Weights of a small transformer language model.
Architecture: LayerNorm before each block, no biases in attention or MLP, attention and MLP in parallel.
Training: a variant of Adam for these matrices, 5967 steps.
Each number is 128 + 24 x the weight over the matrix's rms, rounded and kept within 0 to 255. Layers, rows and columns count from 0.

# layer 4 attention output (transposed), 192x192, rms 0.0253, rows 51-63, columns 0-191
[[107 140 103 121 180  94 136 117 149 184 141 155 102 150 147  96  72 152 120  93  90 187 119  79 113 132  98  48 186 151 220  95 159 124 122 115 105  92 100  90  99 172 140 100 118 137 166  90 142 118 130 125 136 145  99  90 115 134 121 104 126 113 115 142 151 141 168  42  94 110 144 143 130 164  51 116 166  59  97 127 105 122 145  93 122 123  74  76 170 122 129 124  97 136 138 146 174 140 147 142  74  93 111 152 164 138 140 158 185 123 150 127 113 136 102 142 135 137  87 101 194 141 124 154 155 138 133 140 168 111 146 103  75 167 117 166 155 131 137 108 115 146 167 138 157 106 128 184 128 121 112 105 158  98 103 151 138 148 109 146 176 166 175 111 160 158 155 157 163 148 145 163  48 103  87  67 135 175 113 106  95  90 108 183 112 131 157 133  81 130 149 122]
 [188  94 104  83 109 137  74 145  98 116  98 113 161 102 231 138  82 136 100 152  89 133  84 132 145 137 108 104  76  82  90 136 154 141 134 138 105 137 124  99 101 153 105 121 142 126 112 157 124 154 121  90 159 155  89 168 140 116 171 142 179 143 153 131 152 115 150 128 101 106 124 157 123 104  88 115  94 113 141 195 146 116 151 125  94  78 126 172 114 119 164 149 141 135 160 137 105 120 200 157  68 172 127 154 115 141 174 146 147 138 141 129 124 133 115 117  76 112 167 194 104 145 131 112 105 109 126 124 113 107 118 120  93 119 161 192 120 134 151 150 140 159 127  78 126 135 173 111 117 143 112 138 147  94 184 147  67 127 118 161 115  81 118 151 110 120 109 111 207 128 109  96 109  67 127  70 152  14 132 174 131 118 155 127 139 155 113 137 182 144 132 124]
 [126 127 120 154 149 178 152  90 146 152 170 143 158 148 119 117 198 160 128 148 131 100 115  90 159 114 146 176 147 120 155 170 115 170 117 125  65 105 160 121 122 103  98 152 137 137 167  64 111 158 173 138  85 114 144 196  96 144 139 112 156 135 120  89 114 118 104 153 120 148 142 100 111  89 109  93 139 113 151 121 160 159 114 131 136 129 136  75 134 141 183 141 122  75 162 142 103 110  97 114 125 115 111 118 112 129 119 142 112 152 155 151 132 140  85  44  81 140  97 102 130 111 148 147  77 206 128 119 121 160  77 170  94  99 110 133 109 109  68 100 140 113 208 196 117  59  57 144 115 237 209  91 114 183  99 136 160 130 149  86 123 149 127 181  98  87 126 222 126  91 112 183 167 125 122 126  97 104 175 158 181  98 116 151  83  86 104  93 143 104 130 170]
 [156 122 122 131 120 111 133 149 101 131 136 102  84 112  79 129 104 123 154 116 137 164 165 151 113  74 155 107 113 167  90 111 132  91 116 139 165  91 141 124 149 180 149 115 117 133 182 162 136 107 134  93 126 177 116 113 157 107 120  84 154 170 140 162 111 149 167 127 106 111 128 147 146 194 101 133 140 141 113 123  74 123 123 106  99 154 132 117 120 154 140 197 163 139 113 126 193 105 118 157 117 155 134 176 131  98 190 121 111 117  97 101  97 154  95 196 125 137  45 142 160 194 106 127  74  77 142 116 127 143 141 121 118 155  91 181 143 161 129  96 115 116  60 141 134 169 137 112 126  71  96 136 127 122 129 150 104 188 114 155 111  49  71 141 107 101  84 119 108 120 140 138 101 124 111 102 147 195 116  86 125 186 146 103 118 168 126 142 132 159 106  72]
 [107 172 118 135 126 144 174 106 169 151 142  87  93  73 102 131 106  91 133 140 150 150 135 117 123 173  89 102 135 128 188 150  33 102 114  96 129  71 164 149 104  92 103 116 157 185 125 106  88 143 138 103  64 126 141 113 119 114 103 180  97  96 144  98 121 135 169  91 105 118 163 140 167 122 116 143 125 118 142 162 143  82 131  75 150 149 153 108 129 104 152 121 133 146 130 161 136 157 125 163 155 142  66 161 164 145 138 152 176 133 105 136 148 126 117 171 109 144  84  58 206  81  98 171 102 158 106 137 109  95 133 136 132  86 135 139 137 134 176 169 114 123 144 103 138 138  89 110 194 213 131 154  98 137 106 117 150 101 126 116 100 151 148  82 166 115 145 171 170 159 102 127 141 113 124 155 127  48 134 173 113 148 152 140 151  79 118  77  85  97 114 176]
 [127 176 145 117 104 125 105 139 120 132 120 111  80 149  74 121  94 164 114  88  88  93 170 117 119 166 160 125 108 121 164 153 139  87 153 114 172 143 116 159 121 168 140 128 134 148 138  94 165 103 160 161 147  73 159 112 187 146 137 140 107  96 125 126 142 117 134 127 160  95 117 103 122 116 117 125 163 133 160  84 113 170 121 140 117 123 100 131 141 120 137 105 135 120  88  82 131 191 116 111  97 100 130 131  92 182 115 113 127 139 155  90  98  94 136 104 139 154 162 113 132 143 139 140 162 149 108 150 151 150 139 172  94 155 129 130  93  82  98 118 145 113 153 118 132 150 181 160  93  89  82  74 132 100 103 120 148 110 134 109 168 153 179  87 145 160 153 134 137 146 103  73  99 125 118 155  96 249 142  90  80 105 129 158 105 142 107 159  92 117 170 185]
 [194 154 146 160  49 103  74 135  69 106 124  70 117 142  93 119 163 128 154 107 144 162  97 169  95 155 176 149  99 115 138 116 153  94 139 113  89 135 124  71 148 161 154 116 152 121 173 119 161 105 120  94 135 113 145 133 158 118 133  84  92 140 146 122  95 112 140 111 126 127 112 102 141 123 162 140 193 129 154 130 158 124 138 153 114 112 106 122  97 126 139 198 178  99 121 134  99 127 142  56  88 143 150 110 102 131 138  94 120 133 101 162 164 123  66 100 137 111 131 180 136 180 165  86 164 209 148 192 127 153 115 118 137 144 137 161  88 123  93 168 152 116 106 110 100 111 194 166 104 141  98  88 142 105 116 139 103 152 106 182 114 120 104 161 103 184  72 122 114 156 112 109  75 122 128 173  97 113 135 123 134 113 150 131  87 134 119 131 170 144 156 142]
 [135 107 139 101 193 139 143 183 180  73 118 112 130 118 136  98  80 136 102 163 123 126 118 137 121 115 159  89  83  94  92 102 164 119 141 143  98 144 116 127 147 107 118 128 116 132  90 200 145 129 160 164 132 140 108 167 142 145 139 139  98 145 121 157 179  98 149 135 158 108 142 155 109  94  71  99 150 130 146 113 204 140 100 123 123 122 103 125 115 116 155 112 142 129 129  82 120  92  88 147 125 104 112 146 104 183 150 127 128 166 142  92 126 122 157 150 148  55 153 137 162 160 105 118  93  90 115 171 121 219 107 121 117 167 122 126 143 111 126 136 110 108 136 161  93 127 168 101  77  86  98 118  93 133 142 131  78 161 128 136 120  93 114 156 107 136 108 111 141 100 130  74  90  95 130 145 132 140 169 120  74 149 154 147  96 132 161 116 208 118 142 173]
 [131 125  92 101  95 107 148 113 136 134 128 212  93 148 144 130  86  81 121 145 139 150 169 144 198  99 173 128  60  73 106 103  96 156 146 102 176 114 165 119 110  79 132 131 152 149 109 154 131 132  77 126 139 114 140 108  81 134 112 172 182 149 131  96 139 110  83 161 124 158  96 141 118 114 129 131  92 118 127 128  83  83 119  75 133 167 142 173 151 124 114 136 124 141 139 164  80  89 227 186 176 121 130 108 119 190 131 136 103 158 128 124  83  74 187 107 131 111 122 113 101 222 117 123 180 120 140 185 129  72 174 166 122 119 140  96 155 105 157 108  94 137 142 114 170 184  93 145 117  94  68 173 131 120 169 122 120 115 157 110 170  66 135 115 146 128 133  77  74 104 105  88 157 150 113 109 138 115 154  94 127  90 155  74 112 149 120 148 184 130 120 148]
 [ 99 116 143 104 148  86 101 139 102 114 113 164 127 139 118 137  73 162 136 153 125 103 100 120 143 120 130  96 143 149 175  89 131 139 165 121 121 175 145 161 134 126 109 129  87 107 140 137 180 131 116 152 121 126 127  57 158 124 120 135 140 123  54 169 142 158 149 124 167 128 101  92 133 113 107 142 113 131 131 108  95 142 100 132 154 163 141 122 101 116 141 114 152  83 148 156 175 130  78 136 137  56 136 127 155 111  92 104 121 146 154 111 105 136 140 166 231 140 114 152 130 148 108 150 172  84 123 120 137 119 109 128  98 187  82 117 111  94 121 116 106 143  74 126 141  95 144 135 113  65 103 108 161 146 134 149 129 162 122 117 162 108 163 136 131  92 118 150 106 129 148  91  71 127 192  95 117 218 172  72  58 134 125 154 114 157 170 167 145 143 102 137]
 [ 95  78 162 135 116 102 154 108 111 124  53 169 105 115 205 142 139 119 123 166 104 129 102 112 157 163 137 166 153 101 130 112 131 154 108  95 100 120 135 144 146  91 127 165 125 114 110 165 139 111 105 120 197 141 116  69 122 106 128 136 165 155 113 106 120 123  86 154 110 118 154 111 130 116 162 114  97 154 170 110  92 118 135 117 130  79 133 151 108 118  93 101 136 124 132 182 107 116 178  79 152 142 113 103 144  78  98 167  88 146  86 181 118 172 137 132 172  97 125 132  33 108 118 143 163  99  93 141 148  85 133  73 184 113 116  80 142 177 141 139 134 139 175 132 135 117 131 166 146  83 151 148 148  97 118 150 151 107 139 102 133 121 156  80 134 142 131 162 183 128  91 153 139 166 120  92 181  85  92 134 132 129 138 130 112 142 163 158 217 146  90  83]
 [157 123  79 105 159 127  91 146 151 158 132  91 122 139  86  81  68 119 127 131 104 120 133 142 147 192 162 155  72 125 115 170 117 136 147 103 192 153 229 154  98  98  76  83  74 127 108 100 153 113 132 149 141 144 162 114 203 207  90 168  97 171 116 144 119 154 127 164 167 154 127  90 106 133 108 118 122 108 207 174 182 137 124  85  90 132 147 132 147 112 143 129 126 141 130  81 115 144 113 118 113 101 118 144  65 119 114  94 173 109 130 102 110 111 105 181 114 100 148 167 157 194 100 126 129 113 131 189 124 106 163 147 125 221  75 117  49 115 103 150 153 117  73  96 219  91  91 132  78 113 121 132 145 155 171 130 112 122  93  79 129  97 137 168 140 152 116 116  69 149 114  80 116 148 174 169 101  77 158  68  91 104 188 130  69 141 122 188 142  99 106 176]
 [135 134 147 119 132 131 131 138 156 138 169 101  92  82 133 120  59 153 155 123 144 125 125 145 148 145 107 114 140 174 179 151  86 127 149 113 113  78  98  91 115  98 104  60 128 136  96 113 138 124 127  99 100 129 128 136 134 142 136 151 121 116 146  85 126 127 147 113 136  83 139 140 110 129  89 135 175 147 139 150 110 136 147 110 136 142 155  96 143 102 161 156 148  79 149 140 187 121  70 114 120 106  94 143 145 137  96 161 138 144 139 107 131 131 120 197 110 141  64  55 221  96  96 130  98 116 153 165 133 154 134 149 112  99 141 140 117 126 122 139 120 161 186 112 153 104  54 132 137 179  90 105 108 122 125 122 126 175 127 137 131 184 135 134 170 141 172 180 115 161 191 125 148 121 127  96 109 177 127 128 166 147 126 116 157  88 104  98  97  76 126 108]]
# layer 4 attention value, 192x192, rms 0.031, rows 52-63, columns 0-191
[[118 185 156  92 126 108 132 141 115 128 136 124 137 118 133 146 101 157 145 127 122 162 175 114 176 139 109  97 100 175 148 104  94 137  85 134 120 169 128 128 123 154 123  92  91 148 152 172  88  73 103 109 115 133 122 140  91 152 165 100 116  94 164 174 123 138 144 111 159 164 145 146 114  86 125 157 106 102 140  98  88 105 135 146 112  93 148 101 124 104 164 140 107 109  73 119  99 164 141 128 107 152 129 114  89  95 148  89 142 132 152 123 145 161 139  98 165 118 137 147 151 166 158 139  74 131 130 157 172 152 140  82 110 153 109  72 122 120 151 114 155 142 152 117 181 158 128 129 135  98 157 140 104 116 141 128 152 129  82 104 144 158 126 112  99 153 132  92 107 130 152 171 116  96 122 110 113 162 148 147  98 126  90 165 110 131 103 121  92  90 154  97]
 [104  81 113 149 114 153 141 142 169 147 145 108 140 145 110 106 134  84 115  91 170 153  87 111 154 162  87 152 138 144  98 146 136 120 100 103 116 120  87  98 135 139 152  89 135 143  88 118 152 183  88 117 119 123 171 154 135 124 147  86  78 120 137 109 146 137 114 140  74 104 161 144 153 121 154 127  95 125  93  97 111 113 160 174 107 126 169 104 114 150 140 163 127 172 100 112  61 161 113 140 188 133 150  90 160 131 156 150  88 111 146 172 106 110 161 129 160  96 113 151 142  98 145 110 105 159 152 110 139  99  99 138 136  92 122 153 121 105 123  79 166 121 121 112 121 113 129 146 135 152 129 156 121 107 137 120  93 135 154 107  92 135  89 141 154 139 166 146  97 147 138 182 133 185 164 146 121 160  95 126 135 146 122  97 142 174  97 174 185  93 105 164]
 [166 129 143 117 109 128 108 151 111  91 114  90 119  93 104 104 127 136  90 105 159 113 149 113 138 134 173  96  88 149 136 102 111 103 145 163 151 150 105 146 173 111 119 114  99 105 192 140 203 142  90 117 138 138 131 114 111 153 130 116 107 123 128 138 146 103 104 170 115  90 102 159 148 148 106 140 122 164 112 112 117 111 147 101 152 169 153 111 188  90 141 154 134  94  80 128 155 114 113 151  88  94  99 108  84 145 156 141 107 157 128 109 102 156 123 128 123 121 143  97 101  92 107 122 138 151 133 132 108 142  74 157 119 161 131  93 136 137 145 140  89 111 138 150 135  91 129 147 109 156  96 151 135 127 107  77 157 164  86 102 132 122 160 110 107  73 108  96 147 122 106 110 144  91 100 149 130 111 109  99  96 165 150  92 170 116  74 170 148 105 151 127]
 [100 140  77 148 103 163  90 126  93 171 154  82  76 111 157 132 137 141  71 112 109 179 132 141 141 114  81 126 160 186 100 166 153 125 123 170  81 101 168  91  91 159 111 128 167  98 123 129 117 143 114 142  95 106 102 144 136 117 142 122 117 136  99  81 148  78 173 129 127  93 161 124 150 147 136 129 188 161 123 105 101 151 144 106 105 167 137 124 143 100 131 156 126 149 120 135 147 150 107  89 130 122 113 151 166 122 141  99 121  99 148 130 132 134 115 151  90  61 168 112 151 117 109 115 126 113 166 157 119 107 119 127 145 165 100 136 125 128 110 132 108 138 161 135 131 104 112 134 101 104 169 158 153 114 118 134 135 132 112  91  98 134 176 120 105  90  96 120 150 152 104 174 105  96 161 118 160  91 104 146 100 154 132 108 138 142  87 105  94 173 181 100]
 [144  96 124 142 112 128 154 107 110 138 131 137 157 112  94 118  82  81 163 121  69 105 143 134 101 147  92 106 147  96 139 144 141 146 156 132 183  97 145 152 136 106  89 109 143  86 119 118 105 112 127 153 160 120 140 119 122 103 126 126  97 110 113 111  95 162 117 120 107 182 152 158 150 175 148 105 123  97 140 104  92 145 161 101 187 169 134 134 122 124 130 179 131  91 179 134 162 104 158 103 158 102 126 129 137 128 133 141 170 103 138 146 163 124  89  99 126 169 158 103 114 121 110 139 146 113  95 125 129 150 116 137 156 111 138 148 108 108 119 141  98 112 161  93  74  92 116  93 140 138  90 159 142 137  79 109 123 103 137 101 127 117 166  89 113 193  86 127 169 136  83 113 151 175 143 110 105  82 168 137 159 101  85 144 123 151 144 130 110 121 138 165]
 [175 150 153 141 119 135  96 107 156 155 136 155 129 147 107 118 116 131 135  93 105  88 161 162 101 143 106 117 117 160 158 109 102 168 166 108 105 131 107 107 136  91  95 122 118 146 149 117 174 114 145  95  92 165 136 133  84 135 105 135 113 139 127 166  99 118 124 146 103 106 135 101 109 142  80  95  85 138 187 131  90 151 146 140 188 150 106 162 112 166 163 138  87 116 135 112 140  95 120 119 135 166 166 184 125 127 149 104 123 143 140 116 182 122  97  74 104 107 169 106 135 135 127 174 119 126 112 112 142 159 134 155 153 155 147 135  80 123 133 120 109 118  96 132 134 169 144  98 175 164 135 135 155  99 145 108 128 172 111 131  81 153 133  94 137  76 137 116 114 137 145 109 154 160  92 137 144 142 126 150 156  72 102  77 109 118 167 165  95 120  95 104]
 [ 91 170 115 143 179 107 153 155 143 163 163 151  99 124  93 130 127  98 112  87 115 122 159 102 152 144 144 120 141 145 175  67 130 139 116 142 162 153 135 108 102 115 167 124  96 143 118 180  80 119 162 124 166  99 127 121  97  90 100 123 153 141 132 133 150 131 154 145 177 149 147 123 157 130 114 137 141 154 107 156 149 129 160 177 154 132 123 159 111 123 126 140 147  92  82  86 119 177  89 126 103 144 170 167 131  95 168  89 133 143 124 116  97 141  97 151 124 165 103 122 124 121 116  97  96 133 170 109 169 105  96 163  86  79 136  98 126 140 122  88 150 126 110 136 126 110 148 137 159 167  93 122  95 153  78  98 121 146 129 133 120 125 109 122  92 153  93  91 122 100 122 184 149  90 112 157 130 139 105 131 104 101 113  86 132 113 141  87 127  86 105 115]
 [157 143 106  97 164  98 113 146 126  96 117  82  91  75  77 109  88 171 121 144  91  90 149 108  74 161 122 163 120 140 155 105 150 129 136 123 161 186 131 119 165 135 133 147 181 147 155 128  80 102 145 116  83 108 126 103 168 162 125 114  90 118 155 102 115 128 109 134 161  77 159 161  96 140 169 166 109 115 165 111 115 133 131 132 138 122 124 136  99 114 123 132 127 103 137 158 126 103  91 143 167 164 102 183 153 152 137 107 113 107 162 108 160 132 160 118  87 126  77 105  80 117 122 146 143 133  98 148 137 167 142 142 144  82  79  98 149  88 117 163  79 106 101 139 105 104 130  97 108  92 160 150 162 145 135 153  81 164 130 116 134 108 135 137 160 170 161 159  97 168 128 159  95 177 135  98 155 176 134 118 106 110 161 165 160 122 109 108 151  85 136 131]
 [125 150 152  93 117 138 131 113 121 159 158 147 139 171 142 177 194 143 168  89 157 120  95  99 117 132 125 118 119 150 146 166 106 109 172  89 122 165 132 150 101 139 103 161 173  88 117  96 137  72 141 152 172 184 152 145 154 119 143 146 142 114 113 130  96 151 126 113 154 127 132 120 105 132 110 166  84 170 112 122 113  78 120 140 144 139 124  93 149 123 106 121 149 130 167 129 151 163 101 149  91  89  82 116 160 122 106 118 170 135 170 126 145 118  86 163  97 131  91 115 151  97 112 103 109  98 127 127 129 149 126 139 108 114 109 139 118 108 149 150 121 162 166 125 102  71 139 151 103 173 133 148 107 124  81 151 102 156 142 121 177 166  96  89 135 128  86 142 100 183 107 110 104 160 121 171 101 150  99 126 123 109  91 158 122 124 123 118  99 117  86 134]
 [122 131 107 140  87 160 125 131  73 161 137 160 109  83 125 111  94 122 161 182 156 125 127  72 120 164 172 135 120  94  65 140 131 139 105 119 159 103 134 118 123 141 134 172 156 107 109 159 132 115 141 165 165 137  81 147 172 109 106 117 128 112 129 175 169 144 101  89  94  73 141  99  94 157 158 155  96 148 171 179 106 133 144  98 136  78 165  77 120 138 132  92 159 128  61 155 176 150 122 112 118 149 116 129 138 150 114 161 150 171 137 166  82  80 132 110  95 129 128 155 118 156 142 125 150 129 114 159  99 161 127 128 163 145 110 110 177 167 133 133 131 100 154  93 135 120 159 106 117 160 137  93 108 143 128 108 114 170 137 122  94  94  95 136 118 133 152 172 138 121 165  95 127 103 117 123 140 151 110 113 130 117  71 131 115  99 146 154 115  95 107 132]
 [163 154 116 103 126 107  93 104 114 125 122 152 150 116  95 107 149 145  90 148 114 168 168 114 154 155 156 119  98 155 134 151 153 170 129 136  91  77 147 167 137 139 148 143 121 127 192 140 138 121 132  95 176 164 157 153 105 147 103 108 124 110  68 160  96 133 169 124 118 171 148 131  72 133 150 128 108  90 130  77 155  97 100 168 176 103 145 118  74  98 137 117 147  97 170 162 176 147  89 141 146 162 118  95 181  62 136 152 136 146  97  98 191 126 143 138 153 103 149 142 121 136 135 102  93 150 109  89 156 125 153 128  94  93 138  89  91  89 141  94 109 109 161 107 115 100 117 139 174 154  97 107  99 124 116 128 145  90 110 134  93 149 110 146 116 165 124 145 127 144  46 105 109 138 102 151 113 191 116 179 113 158 123 115  84 128 150 166 131 102 117  76]
 [125 173 106 133  99 154 117  87 135 128 117 119 156 158 131 110 159 139 106 166 114 125 117 139 155 174 153 132 108 157 180 104 115  91 151 163 129  95 180  99 109 115 114  94 164 119 132 107 117 187 164 145 180 155 154  87 117 157 141 147 159 164 128 143 158 106 126 152 131 115 166 162  98 113 131 132 171 113 142  97 159  93 146 124 132 119 101 124 146 162 126 108 146 125 104 145 110 133 139 105 156 149 123  89 110 150 169 116 105 156 102 144 158 169 149 122  94 126 145 126 130 125 122 145 113 103 106 160  86 120 134 161 105 155 142 108 165  72 143 160 149 170 126 131 132 104  71 158 159 140 143 159 152 159 117 115 106  96 164 116  93 159 161 115 155 116 156 111 111 101  98 148  88 189 154 102 112  99 138 166 136 162 138  80 109 108 151 156 123 131 151 111]]
# layer 4 attention query, 192x192, rms 0.0372, rows 64-69, columns 0-191
[[110 123 107 122 101 141 137 115 126 117 115 165 137 177 164 120 106 126 134 116 133 148 135 166 135 138 144 135 104 106 121 123 153 114 174 165  89 113 112  70 149 144 144 145 123 109  89 159 145  89 131  80 115  91 130 130 147 147 114 115 138 119 145  86 118 106  90 165 131  96 132 145 165 140 124 106 147 159 126 123 110 144 124 129 138  77 152 127 144 143 160 159 111 123 144 130 109 113  96 123 110 148 135 147 166 113 113  97  89 123 107 124 122 109 148 173 109 124  97 122 129 118 145 135 137 160 103 111 146 144 136 121  87 143 104 127 124 138 158 136 108 136 156 126  88 154 107 136 134 127 149 150 139 136 147 167 106  94 126 136  96 120 103 135 139 128 111 127 127 126 140 135 153 128 132 116 134 131 129 121 161 136 157 145 103 153 112 132  96 101 110 107]
 [143 127 160  71 139  95 125 141 151 107 101 125 137 102 103 121 139 145 103 173 127 139 101 105  92  88 153 129  94  86 169 176 151 149 120 151 137 146 140 109 118 148 117  90 133 168 181 112 131 152 128 130 157 159 115 111 159 127 148 101 132  85 105 121 127 145 139 105  89 101 117 118 127 109  93 145 107  91 119 133 135 137 109 130 167 110 116 153 157 129 153 154 127 126 106 184 151 109  98 132 118 139 102 102 123 117 116 141 123 130 119 104 140 150 130 128 145 127 103 102 141 103 104 143 145 132 122 124  95 164 111 109 104 119 135 108 123 105 134 130 110 121 145 118 131 166 174 129 127 125 163 114  98 147 121 155 120 171 141 116 162 151 107 131  94 134 147 144 100 120 150 109 123 118 111 151 106 118  82 140 131 153 162 157 164 148 134 117 125 128 122 102]
 [161 147 107  91 122 158 102 142 104 153 135 128 138 117 144  98 140 106 140 160 132 127 152 173 132 138 160 164 141 158 106 112 117 136 143 103 158 117  77 120 130 127 130 143 147 126 145 154 152 103  95 134 130 143  87 104 113 140 126 141 130 156 119  73 131 138 155 132 132 122 120 141 102 123 109 113 151 119 147 145 105  89 134 142 141 162 150 137 155 133 110 136 112  83 107 137 134 141 106 136 122 107 135 133 155 124  83 158 109 120  87 108 145 108 162 127 133 131 116 144  98 156 130 142  96 110 137 113 101 108 111 150 117 147 103 112 148 100 112 129 108 158  95 123 134 145  91 143 125 128 125 150 126 144 108 171 163 133 140 138 152 148 100 116 108 111 105 135 116 113 146 142 140 146 153 154 113 155 134 132 143 130  98 132 100 140 115 175 107 149  83 121]
 [168 122 166 155 109 139 121 141 143 119 138 118 165 151 144 139 115  86 177 160 112  97 126 114 117 172 116 154 168 154 121 124 117  88  98 102 100 133  99 147  98  81 175 144 114 117 120 145 118 156 190 132 148 126 124 192 129 128 102 179 148 136 166 145 161 108 138 138 139  99 123 130 122 125 133 106 146 107 172 129 105 142 110 127  83 162 121 110 156 129 151 100 165 104  99 105 156 114 147  84  93 125 149 147 116 104 150 111 138 192 152 129  96 210 101  94 120 130 125 131 122 100 101 129 133 104 122 138 125 140 127 130 135 125  91 135  91  93 111 133 106 144 156 135 107 106 135 108 147 123 124 130 122 126 106 113  94  88 148 138 120 131 125 124 129 137 161 129 125 115 127 125 167 178 174 118  97  79  96 141 109 118 124 139 140 101 110 123 198 157 149 166]
 [135  99 129 173 110 135 153 151  99 144 129 133 138 151 126 102 135 159 177 129 152 154 132 100 128 152  97 149  99 147 123 145 142 140 154 164 134 153 160 113 132 123 126 112 152 120 142 128 131 104 129 194 111 153 151 106  94 119 117  78 148  95 132  87  77 168 105 137 164 162  90 132 159 145 129 106 143 151 152 129 119 136 139 133 105  99 139 146 130 127 117 150 110 155 124 157 142 146 126 142 120 133 110 151 131 138 150 124 136 140 142 111 124 106 165 150 140 114  96 137 125 151  81 121 165 137 132 125 144  71 153 127 151 141 131 119 116 123 127 173 125 161 111  94 148 156 145  99 133 129 127 102 120 116 134 134 155 126 141 156 123 131 111 155 140 143 141 118 112 113 138 149 108 136  91 109 151 148 143 134 119 123  96 122 148 106 135 136  86 138 133 117]
 [166 170 145 130  68 195 114 122  80  96 134 123 191 138 133 159 152 137 206 165  97  91 186  97 122 179 105 166 143 109  72 118 134 134  61 130 158 125  93 142 137 108 205 166 134  99 120 123  90  93 180 148 154 177  69 179 173 175 111 194 134 152 182 124 181 122 172 159 156  77 119 100  82  82 168 157 117  68 155  83 160 107 110 108  94 186  86 104 165 125 164 132 129 102 116  93 177 119 115 101  94  74 156 156  87 153 100 133 106 170 108 108  71 203  60 127 110 138 117 107 144 117  70 165 106 134 145 154 161 121 152 155  83  60 135 142  51  93 120  79  98 167 152 181  84 119 177 138 176  88 112 117 160 100  82  78  93 113 141 134 160 132 126  49 124 114 150 158 139 161 128 108 172 156 159 168 103 169 138 129 178 121 137 173 149 136 131  94 176 166 145 126]]
# layer 4 attention key, 192x192, rms 0.0359, rows 64-68, columns 0-191
[[116 109 125 128 108 117 139 101 113 135  91 154 103 139  74 143 127 162 135 126 109 146 116 115 107 153 150 153 129 165 119 163 106 130 148 158 117 122 151 115 120 125 105 168 115 161 115 129  89  97 157 107 141 108 138 128 146 135 135 124 139 126 138 149 153 143 157 137 125 111 106 131  88  94 135 101 106 120 128 138 119 165 102 126 108 116 141 146 117 144 133 152 159  98 122 102 122 139 142 127 140 128 121 120 132 126 117 153 140 154 116 139 125 138 129 126 136 136 133 106 141 127  94 107  97 151 102 168 132 122 151 147 132 108  94  98 140 121 154 158 149  88 107 155 110 126 129 123 155 102 141 155 114 108 119 137 111 112 118 118 157 159  97 110 147 124 125 102 140 120 162 110 170  92 126 156 106 109 147 153 125 154 116  98  94 144 100  88 133 138 151 113]
 [108 171 105 147 106 154 156 128  95  96 149 136 165 156 119  91 142 135 166 127 145 119 119 106 116 143 139 168 120 178  61 142 139 114 139 152 131 117  80 118  77 169 140 126 100 104 133 151 104 128 148 101 128 108  95 162 152 118  90 125 116 106 104  95 132 107 110 171 105 142 150 126 156 154 118 106 144 151 116  99 170 114 147 160  99 130  71 145 167 133 179 105 163  84 146  98 157 142 180 128 122 103 120 154 110 104  85 116 131 124 139 140 121 131 163 146 142 136 107  81 144 118 104 146 128 135 119 127 111 125 136 135 119 114 105 157 120 109 120  94 109 146 169 143 121  93 106 132 143 117 125  99 142 110  91 123 123 106 146 130  96 162 113  84 148 131 148 126 165 117 156 104 128 149 189 158 122  98 154 122 128 130 120 151 116 132 147 145 106 142 131 104]
 [112 145 103 109 115 149 103 132 132 115 114 130  93 145 128 137 120 140 132 154 128 118 106 106 104 103 112 140 103 110 149 106 146 159 108 125 138 148 123 152 158 138 150 148 118 114 180 141 115 131 118 145 112 144 103 140 134 138 121 180 148 141 105 146 129 132 127 132 161 140 125 103 136 160 135 101 123 113 146 123 168 120 157 123 105 146 142 142 128 144 114 133 148  91 145 133 162 114 150 120 142 136 105 108 138 153 143 122 114 168 109 120 125 109 104 124 136 121 120 117 130  98 135 160  94 107 118 115 143  96 132 127 115 113  93 151 120 108 136 102 109 149 104 116 142 131 124 141  95 126 106 146 125 145 139 123 143 112  96 117 152 131 130 120 138 136 143 141 141  92 115 101  88 133 139 151 125  96 110 141 117 148 161 143 127 160 129 156 150 105 142 135]
 [166 115 127 146 130 177 127 151 165 141  97 129  93  52  78 103 174 105  85 121 145 151 101 128 126 108 147 155 168 108 155 168  87 112 114 133 110 147 148 102 152 108 107 128 141 166 104 163 126 168 115 102 138 143  95 107 147  55 161 118 139  75 122 158 126 140 152 144 128 131 157  96  98 136 153 101 112 144 185 107 128 140  69 112 183  99 161 100  88 124 110 166 151 137  71 114 134 184 131 121 112 123 118 149  78 102 140 108 105 105 101  97 144 166 143 128 152 129  85 151  96 121 130 112  92 122 114 104 147 120  67 149 132 149 112 125 100 185 150 132  95  90 162 134 111 177 150  78 192 114 153 123 144  86  93 119 139 113 135 139 150 133 146 164  86 125 100 149 107 100 136 132 186 102 113 156 128 128 115 182  79  97 125 176 147 150 123 144 101  97  81 149]
 [127  99 123 120  97 146 157 134 176 153 127 137  87  91  94  87 152 133 104 155 121 156 122 101 119 141 123  93 146 122 132 113  70 110 113 126 132 118 153 125 168 102 144 157 129 153 125 175 132 123  80 110 159 131 147 117 171 121 105 139 151 129 162 149 133 142 162 163 116 126  91 138 132 117 102 152  98 150 150 106 148 140 141  86 124  90 147 105 133  80 101 137  96 115 101 151 105 157 138 116 134 127 134 147  86 109 100 131  94 109 162 162 107  91 125  99 141 137 154 171  99 170 113  99  74  95 114 149 129 131 100 147 151  92 149  79 133 189 122 133 129 107 117  86 135 149 114 138 141 127 157 108 151 110 106 151 161  75 129 149 142  75 147 121 141 145 128 157 120 121 120 147 141 104 129 117 160 142 139 165 117 126 110 118  87 112 107  90 114 118 127 144]]